python train.py --n_layer=15 --d_model=256 --n_head=2 --n_kv_head=2 --head_dim=128 --d_mlp=2048 --vocab_size=1024 --activation="tanh_gelu" --norm="layernorm" --norm_place="pre" --norm_eps=1e-06 --positions="rope" --rope_base=10000.0 --rope_fraction=1.0 --qk_norm=true --attn_scale=0.0967 --bias="all" --tie_embeddings=true --parallel_block=false --init="normal" --init_std_qkv=0.0382 --init_std_o=0.0474 --init_std_up=0.0546 --init_std_down=0.0546 --optimizer="adam_hyperball" --lr=0.00413 --beta1=0.9 --weight_decay=0.0 --lr_head=0.0077 --grad_clip=1.0 --warmup_steps=259 --schedule="wsd" --decay_fraction=1.0 --decay_shape="linear" --final_lr_fraction=0.0 --batch_tokens=32768 --seq_len=512 --doc_mask=false --train_tokens=357100000 --steps=10898 --dataset="wikipedia_en"
Each number is 128 + 24 x the weight over the matrix's rms, rounded and kept within 0 to 255. Layers, rows and columns count from 0. Numbers have three digits each.

# layer 8 attention value, 256x256, rms 0.0382, rows 23-77, columns 128-255
121101166129111184108113131125121147092126161111135110102144113104066132098124130135106099119186166141160108151131147120133090124077107101162114112110147101133129123157094097104110090120139099140121077173133161105134159082134129132122145122126129124144175115112119105129157140099185207131087089120155106136138139133105197101130083172112151124154111145125114116118131110175173132110145
126095149141124113108169135117132171104100158120147102142130169117166137084136105123133101086148110101105119144116117126143104096087142108141156123124144120107149122119145105128048154101154109101128145160146092163140110129109140119107105139081119126122146104149172113145100128130151140114126106112155146091150087145125114146126141179150149125134131145139115122147110085111155137130133
115114143107146124178132146143124119156168137129125066149110131120106148141145128144104165108119173154109127106175146147129126107159147104122134122142114077135143132091102096081106085111157138118156160113143181151147196147090133124157148152129133128121140123121127130111137124112112173127077121115120102126140121154119164070116118116149121131124137138140161124138099123158113129128116
097098132139114091105132109096134154124101107128145104137135127132100094155104156132163164116143141132187133128143147152102172138134136141137120169079089116155131133131104103133119101124109136080137111155102108142098160127102107103162139167147119126151139109130109121137155132112173125147129123103113103114124123137109128123118121101113119110138114123113155114135121105148135152109159
098107111122104138123120120118160092117126137116114130130147105125131154073145120185147117104156126120122097148122174123153170130142094157135159162130115129133132119109123109108123148122127138138123109109140181093118157154147138107133095127129123142151144113131112159163131116092165131196123121159116152120139139153103167131109139153118121143167097163133143131125130153140150128097127
122138114095141120114127125121146109150137119121153098089114142135128118098127151116141133143134104132142113146080117139120142123128121103118123120155080123127083108092115132120121128127150139100110137134108140145154151113113132129118123121125144158109134103153132121101152101101107117077126140103128130136154117130117150107141169090175123107102113133118113140155095130084097163156120
139132130112137112114107090119126149161175089157135134161107146171124106085127138125150175149147114139105075124151124093135150094148127117158107108096126121157107180103096102081110131142113164110117128104137165129184168084125120097165170147105136096122123138123100147116136153095105166128075159152122098124084133163160150104133106111146158137131143140114124102105105148114151142138098
124121124150144112172114131112162174133134132128129148127098141154129139128131131105144106123135131107146118103187135128153101110119154093142136118128150137100145115105142108155113111155089103107140124180164170141101144114091138097113132126117134093120185109154149132137079146129130107128148136080113094103186116148139093099141125161112139134136116097128128150131080110155157124136129
124099121160134121156112116116102145146197123147116104120099101162122103090141173114131164115139119151152127184090131109134116137108160133128100085123135119152112198125126156129168117141117136099157095108113142105122112124119117149128093160151092130123070169133112117152130140131088129105133090175078097092085138162128138108107151128147115109105132149085143116121108144079146133125131
130156122101132111136170100128072175115100102125145072140111155136125152161118148087155146129118153114157115066083116117132146158114112103092149129124109125128130131109135103133122135123156116154126166120126151109113098148161125087148105173104155152162104114138117167136144114095116132119163115108150120092154105127118102154148189139147114088140096129135158152126122085131135071119148
130106157111106150094114119139170108146115139111121130141155132097071098111118155148129135148140125126109128182102144145190163140083144133139132175116140149122143129139159171138119185141160102136127103140133128131113134153166102123110166104093143147160138091153180136120132114108161149105126115101131111149116097107143138140150091133080151089118151123133137125160147129082186117132133
097142130183130133117122130114102086156124102162133093129158107136130204132149120131116117171095093100131100105114122139151127127143122173062108116114095146119147152092147146156152146113118095130098112096105117102090083154107136115138130163117127107152122113108096116136115119136159115184099145125100155105153161135081084114121106082109121157135139139092131158108134140150142131094126
107120149146116146152116174168159156127155129113093145106171106144099120105123142141118154108161137152153136152087113131134166107135154120127100135142132096172071127151120079172131162109109150062103124130107137140118127119117148123154125174102124122167108121072123131103143141120173122150079106149191131128142149141137124139080135128105135101127117131153111126114116125092148179132163
149112130089117139137115109139129141141127121118130101126179133135104108128114129119120115129140142151138108095142137159168110120112116120107093110109089101144149105110146132129116151140156124100128150124139156150200088138114117137113159120117169119135121130146156144124113136122132157167148134108135136141131135116208130136126163155155164080108100126148098124109137168140132102147101
128152122154122145116136134121159140106100141141096156121131108131161129150181137141112118122126105122128114058161115123101130148176183133120109145128103129117130125123103095146148157115109162073124127146096144117110151098169116107105135119130115141149128157140123173132153102146140129155188150136103132123139115142098099112136141103108127124146124104119132120115151147165130125117194
095141100119118162138135160095121107087119126126110092146091104107127102135118170123115121106161176098107181122103175148122153158108123195139152135171138155135128099114164136181153163131136145132080078148100102138108097126149103149142143101142123155126126111061085087140088117119121104115113128141095151066171097129128125162117094150139171093135085147127138136103108143106159118106108
083087126101144127114141107144141128106150151154089152143128106153110176136144115107163124149112106123135131100125132157109106115115146103150132148143120142156138129175149104119130158119134115094127151113178168096120095152129099118118140120109116098144122115114140161147153136112104131134116140149107126138146123145125135144116106081066123135153149168088093103099136157142142099096135
156114136158094079113137122120119152149152117132148147124125183160118140123137109103109094119167153157113066171125112132154118141166145093148114113085148112099105157149097110103142157109139090162109097142124147066101146156108091163121112147145104100142118172120174135113171159122107159146112161103104158107122141130128147067111075109127089160128137103117103119126129150147129142080143
103120109167162099143135113122114115140125122160134146133105153192128103151115128126114165103116151144131152134165175135103161133137114087134116096167092098156123150139153086094143119119105135088146184161134157109128109174124088142124108159111128102146132127114153125126145160174122173168138102116132121123128150121140103110096157119109109164109111094086110161119110152096129141140133
184146155140140092142115133126115170126129147100137090111129116119110126096136114137133141097168083131141109109138132114152074119128093128158113123124120133108133096153117107128093112116149092129122105172131155128132146126169159168161106111133137140099181105100155140118171126102128159146097135182167168150129150155129179123137111121146138162124172102152127161126124081144145116089097
110117136119108106145098143140102139138135124157111149109136125108113148136136111087116131154099096132099158173106103158124154090135113121137101103132090161135111098145144123126133157106138156173164140095142085142163112125090118159123141104130131141100089104103103109096117120115100126091116115141096142132120150112172108107124151126090143152132136099133115127122141117117059139142124
147106132111162125159126116140152146140116117153125143145098054111119114142131136150101114119152129150123150130167102171148096105111115139145147126135142067116116127129148125113137088117110143110159118142111171106143119121116154100115129110094135136125140108130112114134121160128165107159133120138146133114184139173120139144059132141119157115102146130173159096075164088150123107102128
113160136129134145111157114119142144116120125159131118142141145136126071148112135121136135149138150138179166142142145085158166099043116122154139103142131130110136079134143137180109102100101143095099110177143062151125159119057106114087112117141102151113113145126102152148178159138143141115139112109117104121106072152136126136121108144074171088119140140110118139131116143093158140147104
146109073100153093151079103133114135126122107120153131140103121152104123106145176111144114120109079146137087074109127150088138096196104116118132104100179134138113122153121154111162180133113139129109137117115168110156136148139133131136103103135149139160129127146158159089121099122107149183116112129124143172098120128152126078130134119135140164078167099149096150118136104110124126103133
145115141095135105086124100164133079138107147100120086163144158102131108116096142132097109112126133133111083119117098116159205145066130147144113145090151152148109074126125129136130161136123114128092071144125105163162137128115123118143124150096154133169134119113147162119155102093129159164122122121128140134143080119123141119105148144137173107154160139113125129117143086140138125100107
141092093124082133129087096154118156103131120127093087135151136122137093129135125130126153149128137097084153100155127145141101131175104103120127146126103132148147121119110121131134109147111058145147058115094129128162117093178145159158118100121137099132118129090130106163125105104098127109150149143150114145092128141087113116143137166101153119134084116144133163136091168138134143094121
115133076118116134117137151124117139135118136163146142101120131146115116152137152090121130179109137154159107183137155150142099116104097085116084085107159115115146169128120129161129110098128085151106113152136083107149160103122109125168103159129127153131144132132126132147142123174146172122132169123104112098146129183131136109143108085124159118129151147124102089131118115129101153120132
114138132092106155125163156107117121144101139115090151110172116153118104122109111129123197164156154136142104119144110122156168144139140109136131138092121158140110142145151125162096140123117129127112165136126105101096168136136130094099108073150107110167126164120161125124115141132090149121085122154154102127120138129137143136103116103118129130113146144103142157091128167115135114107136
138120098156114143085112127123154149116180145122130138128141148118090131097150121158126152087143132131098101166110141077121104133183133129148166122131088132110105165149098126115104134144104129097091155096113149103130160167118128106171103102131099121148123086128088127153154088131164136141109158110125146147112140140135189107128116149140109126137118138157146152122128102082145117089156
127123122143095136125146120144106122155118137137146085114136108157106126140142165119154099084125134166172096134110148103128091137121136129138138119125107129122150135164084088119075088117149137104119131132131096125169190148097114109130126138148128126166157131108161117175147109099154151115141124110100159119150127151077136103111087149155107119119109121106096120166115084160162175136114
160119168105136150193165150137150101110115154115126120125122159084126122168161133131093165168117140122113137104211174136126101164106153160119148160138130159151143106152126093098100154162121149128168134180146129092116138097139164159137139130114138144161160128122158134108118143158119126156118093131128130134153115133130144114133059123133144153139104106137134109134147088169146172100134
157112155099108130097112164138102131138120114119136118110137122096088144133109130107140127164139135151128153105119142153130118136119135145141159155091124128123160111107115126111144097095162085117140149138166128123140092145166113188149143123068116135118144113101140109110067102114087159108147103123107123112085139101155125162119134173108151127151112109174089114098166067172114103137117
133174104135139141115140116131140104119096088159171081114138124108129142106126107129121127087132115111125104109147138151152128130121164099144116159150161151136110088144125126128141101109128105141148088110137161118102123110134142092122093129110150111141139097178144133122110100138150152114122118095122177150183108129136131084135162142147144096134137118096138095166150124107106142126127
096145127138142091116123060131114085110117161111142076087141156116131143101137112130121150150157147117103142120111120082136159127111157133134137150113159164121105111126092135081094151134124164119116158163107136098168119147108099134179130137104128124119129137112150093098145176084139118133108077120156133124140097097117100116146093117130101075151155175130135149082101095107136130091145
136100078174101142127096106128094149119118120164136150134107134112141173131105139137133155154109157128136103110123161127128146128195142132096120142103114147190131108151145114160163129144152127086141071125110124169061135133126131106190123103076122124127111111077112131125109077078151173149158116132170138113110136116120084130141134143126127117138070121148126132119100088136098136109160
155127150118146143129144163104105149153146100124121062124076110128148141143109104116103112127056117128095175122093093117127124116108095144134122117155099143106124144100126152101151120109138111185142138091099150135114163124142125133101109153125110142118126118131154126114115107143085120100099130096111153138115112104110120101164151166137129117110123118126122124168155095174104115143137
152136110086120119159127140137103084115154083141132148115133121150145175153123133118144135135134127104129126176074113167142171127060080147141113127128115098161157119136157084157166102166111158141124123142146099109092147155125144176127094135103113153118135136142154157117154108137159146131097119116082146122137108135120171121106159138133109125158151158107179105136147093083117161123134
130113104131108101119112142125114127142150131131108121092149082131108139118129153132115106149117140155176147100173118110166119146160134159165145129145157078128107110158120135132100115086123136098133126110107142142120141146118075108095117085093115098105128090120151100133112123124114128143091121166135122114132154145134148162062103054066166148130146124134100122142158153169092143127109
132126108155129104108137121128161143120155132136129102110124142125144135128127147158107148073166139145092144112109121091121103088142119090108133143146117073119109131121091128090122100142166099105121113140156161113162108131156151142158089152099128120108090103131126115119109166135153158104103144097148139109180125115114132108127137179163127121100118123167149108118155159121140170147138
146153120061119143105123175158097106138128123114106113150131086174109124130124128131163159174100141122118185117129156093116136106128153138118110120120138142134140107101115174141154126144118154131097120115101112096119132124138105143126103164135112119142116147140124154140127096141109145094144127155120129149056134091117151123126207104136150109127122137082097103104137127124119092101114
112127129152151121102148138101142138114110129128167142120138164142183147095150140116162115129143121129143113158132105154107092115166145120154160111112052101120145154131107086165122153152148140088119128121113129131135146174102139140141097113141111140129107094088094108146096137135165097171084150131105141150106144166133121110096116126109131150118111148097111142143113105167071159156164
177152130155111100095115122141122159130139144155149117105131127110124111092128101110123149122128164143134118176077130125155133149112116093128096139151161107129122160121103099112132110138141132144168140151145115118129141102133114115174151136118139146122097172168097138138077118119104134131157095115139156060144124155121122149175083142111115112152127144154151092143111090137109113150116
130122095119109122157166113144138174132170114155139166132132132152094171100140129112129130113160117184063165191140149119152144135076135123119125111108160080142106143122141061087114105139133112160143152133160110105125137098137109199138144125114113134129119144133128094096124154160157163148133178170098174111135177132148131117109049102146118118162125134138111123131156144121105141091138
155118139155131119097147134123088147100131125139158106120122116161118125118142139095133140109093139161111092079147142105164119105115111123133162127116140099084166088119152117143094120126122099146102138175129120074125183107116119135155132180090146106134131121117157128150080128096124107130114147129136099151148128150167132140111093182125150140119136126139130111136136118186111104122110
130151133095145122146172136125084139139124145130130142141102128108071133138102109111133120140149163142084135111164173174113090150138086100141087123146134129132106145139124092155144142104139141094137157174130160113118131096152153155128097097140152145140141117091121137137136120123092141135156140143167141126146108090119136140102108102125147140125133116122094106100132090141127145138120
113138141099142141142133148150105121099097106117119134110159114115117123132168111125139120154176134119163142074116075145104101128117125184141104104112116156132151097134170150146158162161103173158113154129135076148166116139145135150084106066148126139151121117124121132155121141117116144103100110169099126112159130108109103135083121114099134141109155146065098118152151100097136153135109
133106147131145144126133112128134095121125102091116129142118144088145165119082116125088129102107172122076124132114147150069125118096120126135122119150104071125142175134125131141131122120134093133108152115118133144128084139114114181140146189087131126163133102126090121049121116138121140121116105127131085129107129137116143104115117138158092113124130089082125101127113122155076123126117
121114135121111132112134157135182099148133107146092193110138148123145139067139112111128134091158128135138133112126143080165166130117136123110167138125153125095115115090122133137152138180137129119095114131127134139126106091120127068140156171128145129163123135169141132154115106119159103065103135168111113132111117143127117107132139137150133139141124143128100145167124160115147077150135
132118151135145144133135102128100172140089124120158077121077140103137139115109119120134173127077081130106141137115150107124117166090126092091135110105155096120161146137142144124119109123131117147115079138096146161147147143122098111125123148101163141154123142146128142140132109102125127085143107102145125117108142144117150133167118182107129106147101139135144109131094132135165115139119
084095129117108150142173159156083124093065142127125143155161130113123132153153073171151166130134144135148114076154130141137183128131104144145093153111100131104177112120166090175098139132149173129126113121116111133086153149126090132096154121123120118159117150134141140131082124109138132112082111118114131118132136147107158155120109057088166094122153174086144106149142144152157134120101
126104132081101130093156115125139108175143120104116069157160173156145174150129099107119084079129107127124116182075079088160121103151113106115115132114140111113099104145145159126132133124121120159089118127145072137160112175119132149147149185167103102133110138127124140179159111149144145106055117129134141130111117128114143112114125122142123116105141135125099117135159122154189114132112
110114143167142143099128136115155136118129146115099149156105140126126125100135153144134144149148113129163121123150138157115121095116177125178131142152149151151079116146096090096129127141163167086114120144109182141147130100130135120098116119170132149171159175123132136102116132136167151110143121145159116117135144131123119108098136130096109151108125139162109101114150166145129126092097
141075115140090072073136088135117131134149126135152140110079120114106178128146147125112134133088127122127096121131151174171158089121126079109113142136127124137135125127132117168126111135106122069148109167144129102097200111106126138133136083182186098158146155116124096138184114155104166144163177076147122164120151119089159103138103143166128109121111127139108162117195146177140147127114
092160103137156138186124117125101132119128146142194147094110131142092128130100133108153174175141124142145129147150121130128157127093082110120181127075133074137127144111124112140124122126093139106122152145158070161118142187118156139133123106160109129131152124097142134185138133147145130153112123165110122114133131118132110137121132144146125121168137163150143152145143086080129133137137
105178172162123126162091154132138106126116132117092128147148126170150130109124135135128168157136152143116106146165132111083147162158148117106165141095130106131134094146081140110134136128160142079127129140115183115128109131137135097102101116084159132111130135110120127156095114111150113133131120123171131110158134102169144108139137140108120130136089129151158131103089177065128119169133
# layer 8 attention output (transposed), 256x256, rms 0.0475, rows 23-76, columns 128-255
102144116130118077140172114089146118144080084146135114120124167132146165135135108138109139136078105109108092143168099127152152140160098146125132148126164207120153135068121127116150133113129160108137146089141108093113105185173110125111122171130147114120141118157081128141112124121134087143118110158121119143132133136115127146159132073155121143115149125136128115136155153125135163125128
101136120143150091136128132131141110131098115124094147131167113109132119142117113166144144164093140107089167121118124123121135114093099128068133144148126173114173144092146099156100115127112147127107096067117127110125128169144149162104159137172115114145104144113120148119187163156150106106132139146129087118099173111127154115163121081142142131169124135110085106130116137104154151112103
114120087123174147127116088096120162135181167157146118113137173157130109124109107093098174105125077134153139142119134105141127127130112118106134165129160141123070158149068173162135127109143094094172096172117100103149124142133120144137118161122160095114143102133127121101126114134150134113090128099115135140157162121126136133136133160127144125157127109170112124108138160125118128108095
088106145118116108138110146113102109148125170115158109095144141106138166118137146130116096150125115110082090125117131158154116131120138133108116125118158150102095139143116165132152158102171102115116182121122135125129116134176158115132118115119090118091120168148077109140103102111121118140126098134089106131113111111153133152132120101137105168127105127156105144134140148103107147103097
168120124096168101134147126154158122173130087115150099148116151124155115151130125103153152158093170139106117149146141153119131119156142131100123095140159116136142107128113131121161113095109109112131164144115101097109144156158115136145141123106128155107121118137113108139106091129121111089122141113123083158108136129151112119131132110126135131102117063114113158122151144085126121118156
123122117150113130107121099150070133125159123116141149131133144120151122127100107128079116103121090112103170124155138113107114148137144157139134131141133102139083124133142125088097084146165109118132115148130137137147158170130164107170168132149133101133141154151147136114125137146115125107124135140134145108142104172143121132104108161136135167156137133113139152103149080164113137124136
113142072154127155108102121135107145119196148165112098152147109126105143129111129099119125143118117146145140144111117134121126164156090139150132145107161122105063138151124143116135135146141069093122115145089104144158101148105113159139092120142150152100153102133126096139132113104113126132140093115086145098149091110095149121123152133130111132129150151100127166123132110135120119095102
163127100134144121106135143097103136121129121146129134153167120140148135104143091156133154127111132108114123114110105104130162093124143115145159124111166130115102143137108140145061178133173098120114113149095083123155143127129126128152129166142083153158106164088104138129146140084116104139105129157170112128110169119093180149153093143142123121121129149158118106150143136095142152148120
124164121106176141082108121139105181137157134153150181127144143121131119149140154132128092162127102161146065138133133107112156093179134164120119120122110084077098085150103125130148124132126089131113144143143130131143094127118132114137144070126129147121146056142121153124139092116137114154104119104106140158187103133107102159153123096098142092115124140096128160096079158155093140112110
117121153142124148131127133134127108106116185139125143093137134182106151142149112116131100098168110115120139154115114142123118112105133121105117135120144117100142163077145132136143129098126140110121129116123172183074118103147157175122163124154100116139123146146132117095099094153127146107117157130136176144090081150142146104119143111143115129123129179096094147158169156121108157141111
122143137130126079131131117111117169111085108111148140105150149089125127153136123151161100135107102107144103125125102126153105146139133110131136077157140106130158072114171082122156068133119155130136139100107162073114128129153136132109136130146086153142079163140104106156104129108101160131126159165100150117154112140127082140133151106177113118114139163100113109117110123143130152121135
122135124068165120164148145148116133124127145122150143168099131156158115065104121101148124109130156170125086146125153176083121117107160097134140135072139100124106131153134115143099116117153070127128153131141140110151135103112080157143156103101101150164152099115164132125131132157152119097156126076090087143099140121110153166098194125159141094122113103136141092062125160100152104122109
114119112098143105137129076122161150155116088111154097102128106122120115183123099114116131111088117121143116166173103139108179153193124129108112149127161156111175152131091166127146139130109108139154160113125125163160147139157142112148138123185081132069128161176110125126096105115123108106158106109106109131102112157132149182157118128129092140133137131112154086142136152128139115108124
155126111159111131132128113125127163165114123103133158111112112131131115162158113144118113154103095115163110140121138139152132171136131113127140086131125125108107099133142106132098110127070139144119110154169145092113144151091168148139128159105149181147126115152135148089147149101114135096077134147118155147140137149108124124150133120182143108114116174089164097149114155130131149122097
131125158107136116126127117138123103143131144098186135125130123123146111103098129165064133126088152111105188118155154152123144116117155106113130101119075138176150128132101167129129158157168127119135159120144127142145163149129142125157132133122139131142162168074149162101106096113103133100111157112130135145093101116107174149091116142145106176134094088206121145152153116112112112144122
187094089110156160107129149158165120145100128097147118112127168163130121140129144137135128146115092080125093109108152122124134081151161110137100107108168095123159117133114130101157136140108148134123133110132134145134186135169174107124114114093151157133128181107157136135125093082109103131129100107152155137150151111186149161059118095134100157150101111093161138108129179131138118112087
149135112110119140153107165116129132118101113122103090152110138113171128110200131105115142119120148177129102127168134132150157147109157145117123123114140142113115139124129094159154091119131120145132117124095105119146105151166090142129142099139142173101147086148125118132098123140110157119123118135111110146133125107110125116129179114171143096119129106118134162119149142107091136121094
128167123125134114132151078107117136062136124148147121133164110136145132097113178134104171131119131133144131157112146119133121106129147150128098131139133148112128122159111111083155120092143131145136130120158075087131089105130119162152125132147173146098122096136105139153086129176119099129122124187081099138149113137095117137116102097095148105111155156167132088103162095130100160160131
135136123120126140127124094120118140124137127116098146131155105160122131121131128111118115106133172106151058128133122132121121135146142163099141137138130147112125152142078146153148136075150092146138111191119097160150097121114154149165142108089094146118138116164090121149111110099116108118113098135114115146144132129097160105137120119111158076121126151188119132160179087141110116118083
087147103127155160152139121127132119109160131153120117159099159140145149123059120109131127134121134097112149127138120118130125152112114135142145118127135123121110163111140150113147158131119126136143078101149102126089152136129119114127097154113134090152138145132128109140104137127157129127141132111139108122086169116139119102128087131125127113155156157154116097132162110134147145095157
088123133155122147123118156135122103107125130134140133138106112136115090104139130107132086138162112176163117136107156094142156148148115134126150144149113113102114087170131103152125104164132104139130093144137135127119118130101126128154152094164107134123163099147143126162150137127129123141141148088138170115181112138139137125132146167146153084139116128106161093104098140112126154165171
100111139097122164119144126147148104168161157153124107118162163136143121142102100154143129131102130122144131135147180095154159101150129135156164142117125147127142126123113145176112137111133126139145133130143112118122175195126131136156109125122128126169114146137132084126139114070139130118087102126147150176117134111141115134179134116145092145150122104137141121199137146132129134133148
126126101136130148163155100146137183152105158139140127089132101099138150135136110182111141142156117130110101110116119145134110131155132112117110164110137113133156117106108133116134155180145144124107144124113139110128101141129181101138118070135100146145129101119070112164128168082126102136116088140151120145145163132136118140180126129127112134123109145121145105147087177119115135119119
124137173101121135126129123111126165079146128135079160156132100126120117141091100161163122112120129080141140176139101137135117169148171164158127127151075128135149137125145141092143122082156128125161122138133123163095119080117111112138130154119141099096119153127156102140122141156086190107159150119155121103137110135091157153092101146125110116135121191096127126119166088127117137108144
140109138127106107135142117147125153110116099148121134129104094098113146109108147121152119140103115116124156150113095089108090155118116114110133087126159134120160117133129118093144134099127166113153164092118136071087136156180126112110128125159117130101130160133123124135102155136153144088146163156118088154120126115161102137116086086127094121129110132094104126156155135112124115115150
155146156142177113132120166106146114173168153139155121169117135147108147157076114085122129130150086111164143149121110137160129111125087137145144096112118099129098112153102150095154148132119119111096163143145152141138154126139111081139142157125170169144116097110198131112110125116133114122088135097129106137160110131136149099130137122141117115156144159108164177093180127126119102133132
134183100136132092129140104109115148116147134121123101183141146115163176110147132163122136125184100135156168079143147153106116137137164122133139150113085151118122111100152112140141135126131102117135107115068140116135093123153141143133119120163129147099148131098109120124108144087108126149104133161070111128151119117120176132119141148116134085154094133139137110120108126149141150143113
094145119120128158132116087166164123113104165144156113138137113112112151124178131088103143094125137141160153173108160106126132120126125125103093143146142087132122136136134142117146128164113148137116122115122137146147101132137144113130086118147114148064103137174121091162119129111134106114159139132110129120116120108112097109131124151117127135129131127166108105159132104134122127128113
144143115104161121149140099159140144137107120104140119134116128117155121156125155121138166146103121121112130133109097147121145146132156122129086124125161113133125107114144125103150121136129134083165154095129139165090132123145139123147107126126164120100141139119110181135125096143105151086115106142085093122110108124107149116142142137140111153122152113112115147118136128106077163109119
113145106108134134134134097118124139130155116156161138107131140153165128098129144145143194125153147139086105123154126171126122092161141117121151146117145140115100147135120135118152148129157113122103134111107155140133097150152134146155094125124115107103146105151058127122138144151121101135078145135126096126106151126148142137151122141128138129128150130163145128091132095154070164119067
099121160093163119128112123111133082159116084120124116142148125165139158082095085119151126120080130144138121105117110101123147102102120104115143127133141149135124142169108147141149109101160157137109140116132161112126133158137110095113108155116158128156121144118115100069113098144151129129096147160118141159134136100113105148120099106166135143162120124181073157123136125114141116141100
137164098144105112129132110112154112113126139145104121125134149212116134135139163125159076122136123128160134106188173136150107160141111131148124097123134142119126121140140110135159139110078138134112138136142142155096159094159136131088144175159156121140128163140145105083141138102126189141114187149124172146182137108158139121161131149129138094145123157103133138103147147190161143123126
124117165133135108135132114117113125124129130108138168122122142104133134143112137140120147155121136101134147153117160120119131090121148150066110104112121160137152154114150116113115145105166114125115130114137129087133147126152099142119133154132136148115105144154102152106131153152092149116139121145113129158133199120184115168144140117144077135140121120164127115132115099127116131110135
144112134167140136157134124160128145083133105135138128140145134126127131110177129124132134113139134119111091152124093115129178176165083124106133131133142156115123164140135107118138096098134125127141094097161149147115123133146161137121130139119097117104126094117105125170099105167129139103127116180132097102147092132093108127111142108134130150112146126070079084149148183108133127137078
152129145083126111094140104130140091135128155125152122146118101130106102146107080124133086093168135087129111113149174141154144111128158128127176139115120126137187143132100152143153162105123132139098151140107128158178158127190144111113115172114117087094105163118131107154129082102104105127143151137117114127139074132129146201144140093109100191129115163127114143135168083146143144150140
105132109159112119118129151120129115165116171112158154134135137155142125127096116133106125120139121102126156135128167128113067131109107122162155162120116106145100108128138112147105113142116133124117124115136144126113088113090115152134170123114144083158140116128169124127157175136163138109118170120156155125157164136135131121103145143194180125142112150151158127120106135117155122142170
092133156197109143092167133137117146114135138126126121130149161119160091142123137111123114141144127176098116099112155151129100138149182097102093138139127078091100109143166137104157118074117135162114149137147120140112113124148135149124097111144150124104133139102131121194104134114121123135137096136085131151116166125157103125112147120135104117080124119146112145111107107151109125113140
125113123105118163176145079157127147112117139166122164187112050091123114123115106113154163109130092127156106129161157121123143105129145139131121075112129170151123134127156141122158106149120099133091158127143075085147136108130113110099108142157140168103140117139100150119094120145090124136134119084142143118147149093126152126152145138131150081136124136128158138119122139122139168127132
147134127103154146141110100121116137157137138134135117144113117169099133135072132110092146110107109140153118151138117165109161115111123133127154140117117151127128119099120097149088109081139156102152129110108118136140166151097109165150132167112159130136127111130120171102135136171140116105086093149148116119108148129154130096114159110151117139126143148140112132120162120114113113116106
127153095168104135125148096134131128112105160152123172131111139121145154166158149111111136119140115159151121124118113134145122166155129146104154151121108096135134114146175125121147154130093113117131145127111150139128101099124095114109129104127127131078138113138156107149120095124104160121143155095119186141140113108141133137125156166107126113123136169106144168103116120157109125105137
087138149098115103148115119179105139114158090114093110133121076123120126112153144143120156136125160136119101167123151126082127133119147130108082135127137137116153137138120111121120170086130105119151154122120075157146136120126150114172183120129136085097149175136131152091136125169142131107171091117115085094090111114120148137155152124111125111149104107162121117108136105085151113130105
138126130152120106130121070144102110092122120118176139086152158147132155168144141140157133142159118110137164153156160124151111119169145108137134176147101170132122101113124130141127145144130168127118108119131115145065128124136149124086086152164146110124151108125138146116163121110135129151101147150128138102126103163133133153140117133168128162091112168104120096134148144144169158185118
157150140119141148139156098117137099135123108139145081105148172143139116161134115177121160114147099151157109124152162143105155105181126094146126153124121126098104088154100132090107131115124119107145129113160139140125143162105104144134069153133135139131148122123069165135109116146095132098095118121077139178158138144088132111152172159122124133128124128130136102124136134130115121156125
137129096104135150138171077113124109122133162134124089112114101159114172129081107147144154130142143124146123121145141155136097119136127136123127145128158139120106152133114160141115124144137134111120123139139080147174114123149141112116082152120085154134161130104139110108147147154130124112115136126151112114087137135122141144151120103111157131111124175190120116126139141109170139148116
133140067108116118169099108155125113120133126108139129120158155183157138100185103151128093108160109101163150137157127120132125147127131140167142142127154126109125137138095149165166145104144138137092140132135153164132132163183125073136115164127108101094154139161120087083111105103111118142118149131096113152119118130145120099102132163142150111157102118144105116166115101172132128111119
108109157113131186152159144169118157109088128149105132107083148099185099125183169149141133160148105141145114149125143088092145113173143132101108097166120099119092128124145133137127097167115111151121116131146141126159130132149143082128115090166106100107181107120140116121121134139121118136141129087120127139130149094169092133106111136135137088149120121152118139134111139138143120127126
121158133154094128127145131103119120149123119109097131102143150141101138112168130105156123145119126102118142132116103142130092160093110121109142124104129169127147122132149092107134110105111152106118104140137140131144127123130128111106148140116166118098137166111135126141101151107180099126125080138138125134134135133134145101141149106119152096154145130127084137100117151152183122140140
152126074139145132135128134103134152133159117096148139119143093130113109142108155106145140132076109147127143104110133136127158119123143109075101131178135142174137117130118123104131111119122141127136144128120120091166176145131097140133127128166108150124139134099103142131144117158144118143142102129123140150121151117086092141127112107107116080127158126092152148102144149126129136125115
097149142165120082146116132144089068143122134130112140123158102119104124125141086099131122123143140077113147104139085104128131112134058119140154169107114148086100142110132154138107161112133112122116138112076153084107083135135119148101152137126127104158123123121119153105151152125117151149135149131152126128151090163132140141140137081167143125127116155111107147124135129111127146105131
090124148083157134137153081137139129135107135142130110120101123085146111094189137112133132116132110131143159122150146134117092084133148097086141128113153087146156147123161165138132165172124120157116177111125125085167119168173137118123095120177112148097148121127118100126133133098123126096142133096080137133117136122157073155118139134141127137168103098155147118158095152098110098134112
107137151146113124137135123136162157132104093168128153113094104106108094132115203133084177146117132173118149155108120167129132140125104110103116142128158107147153120115129119089115073118126155121168125085150127081122126128103077151114152117148173083110137105156178144132123155148163128109143120156122137113127137120100119113104153097097115112136100152127154107095101117086113154141096
121118126092140109151125124100116118112128084160103134126102121140141173124111129121126142131098132124092120140157119119123176153097147134091135130135137168147151163129108133130123133103113106145153151120089094094145153146138076114142115132140118102111116142133100117157159070152117110139157088117137089161118119114115127142136072113142122125136136074152149149109160132118147143113155
151173145123112121113137074121165158133128129162172141178143131166143090146089096167070111094155141139116123132084073109162099149131144125178168127111109101124122124146113108117114159110142106161100141126141121139137127101136113135149096140095102111143126089151108135188143142113083078123074154153147095111140111134060162148186148120133131149088132166199108134101113082126123132137133
154152127126129136114117153130147120132126176130119096153156127140126117146179137135130112110163108124126114151087121131109139109146149123142112188145149088106096105112139172118103133144147079157147138114106135153117108126148160148112086100113103127136114126141123104131102170092131103109090117112145144125114162122130115115112136170113092116091147102133128119137137176130101126147137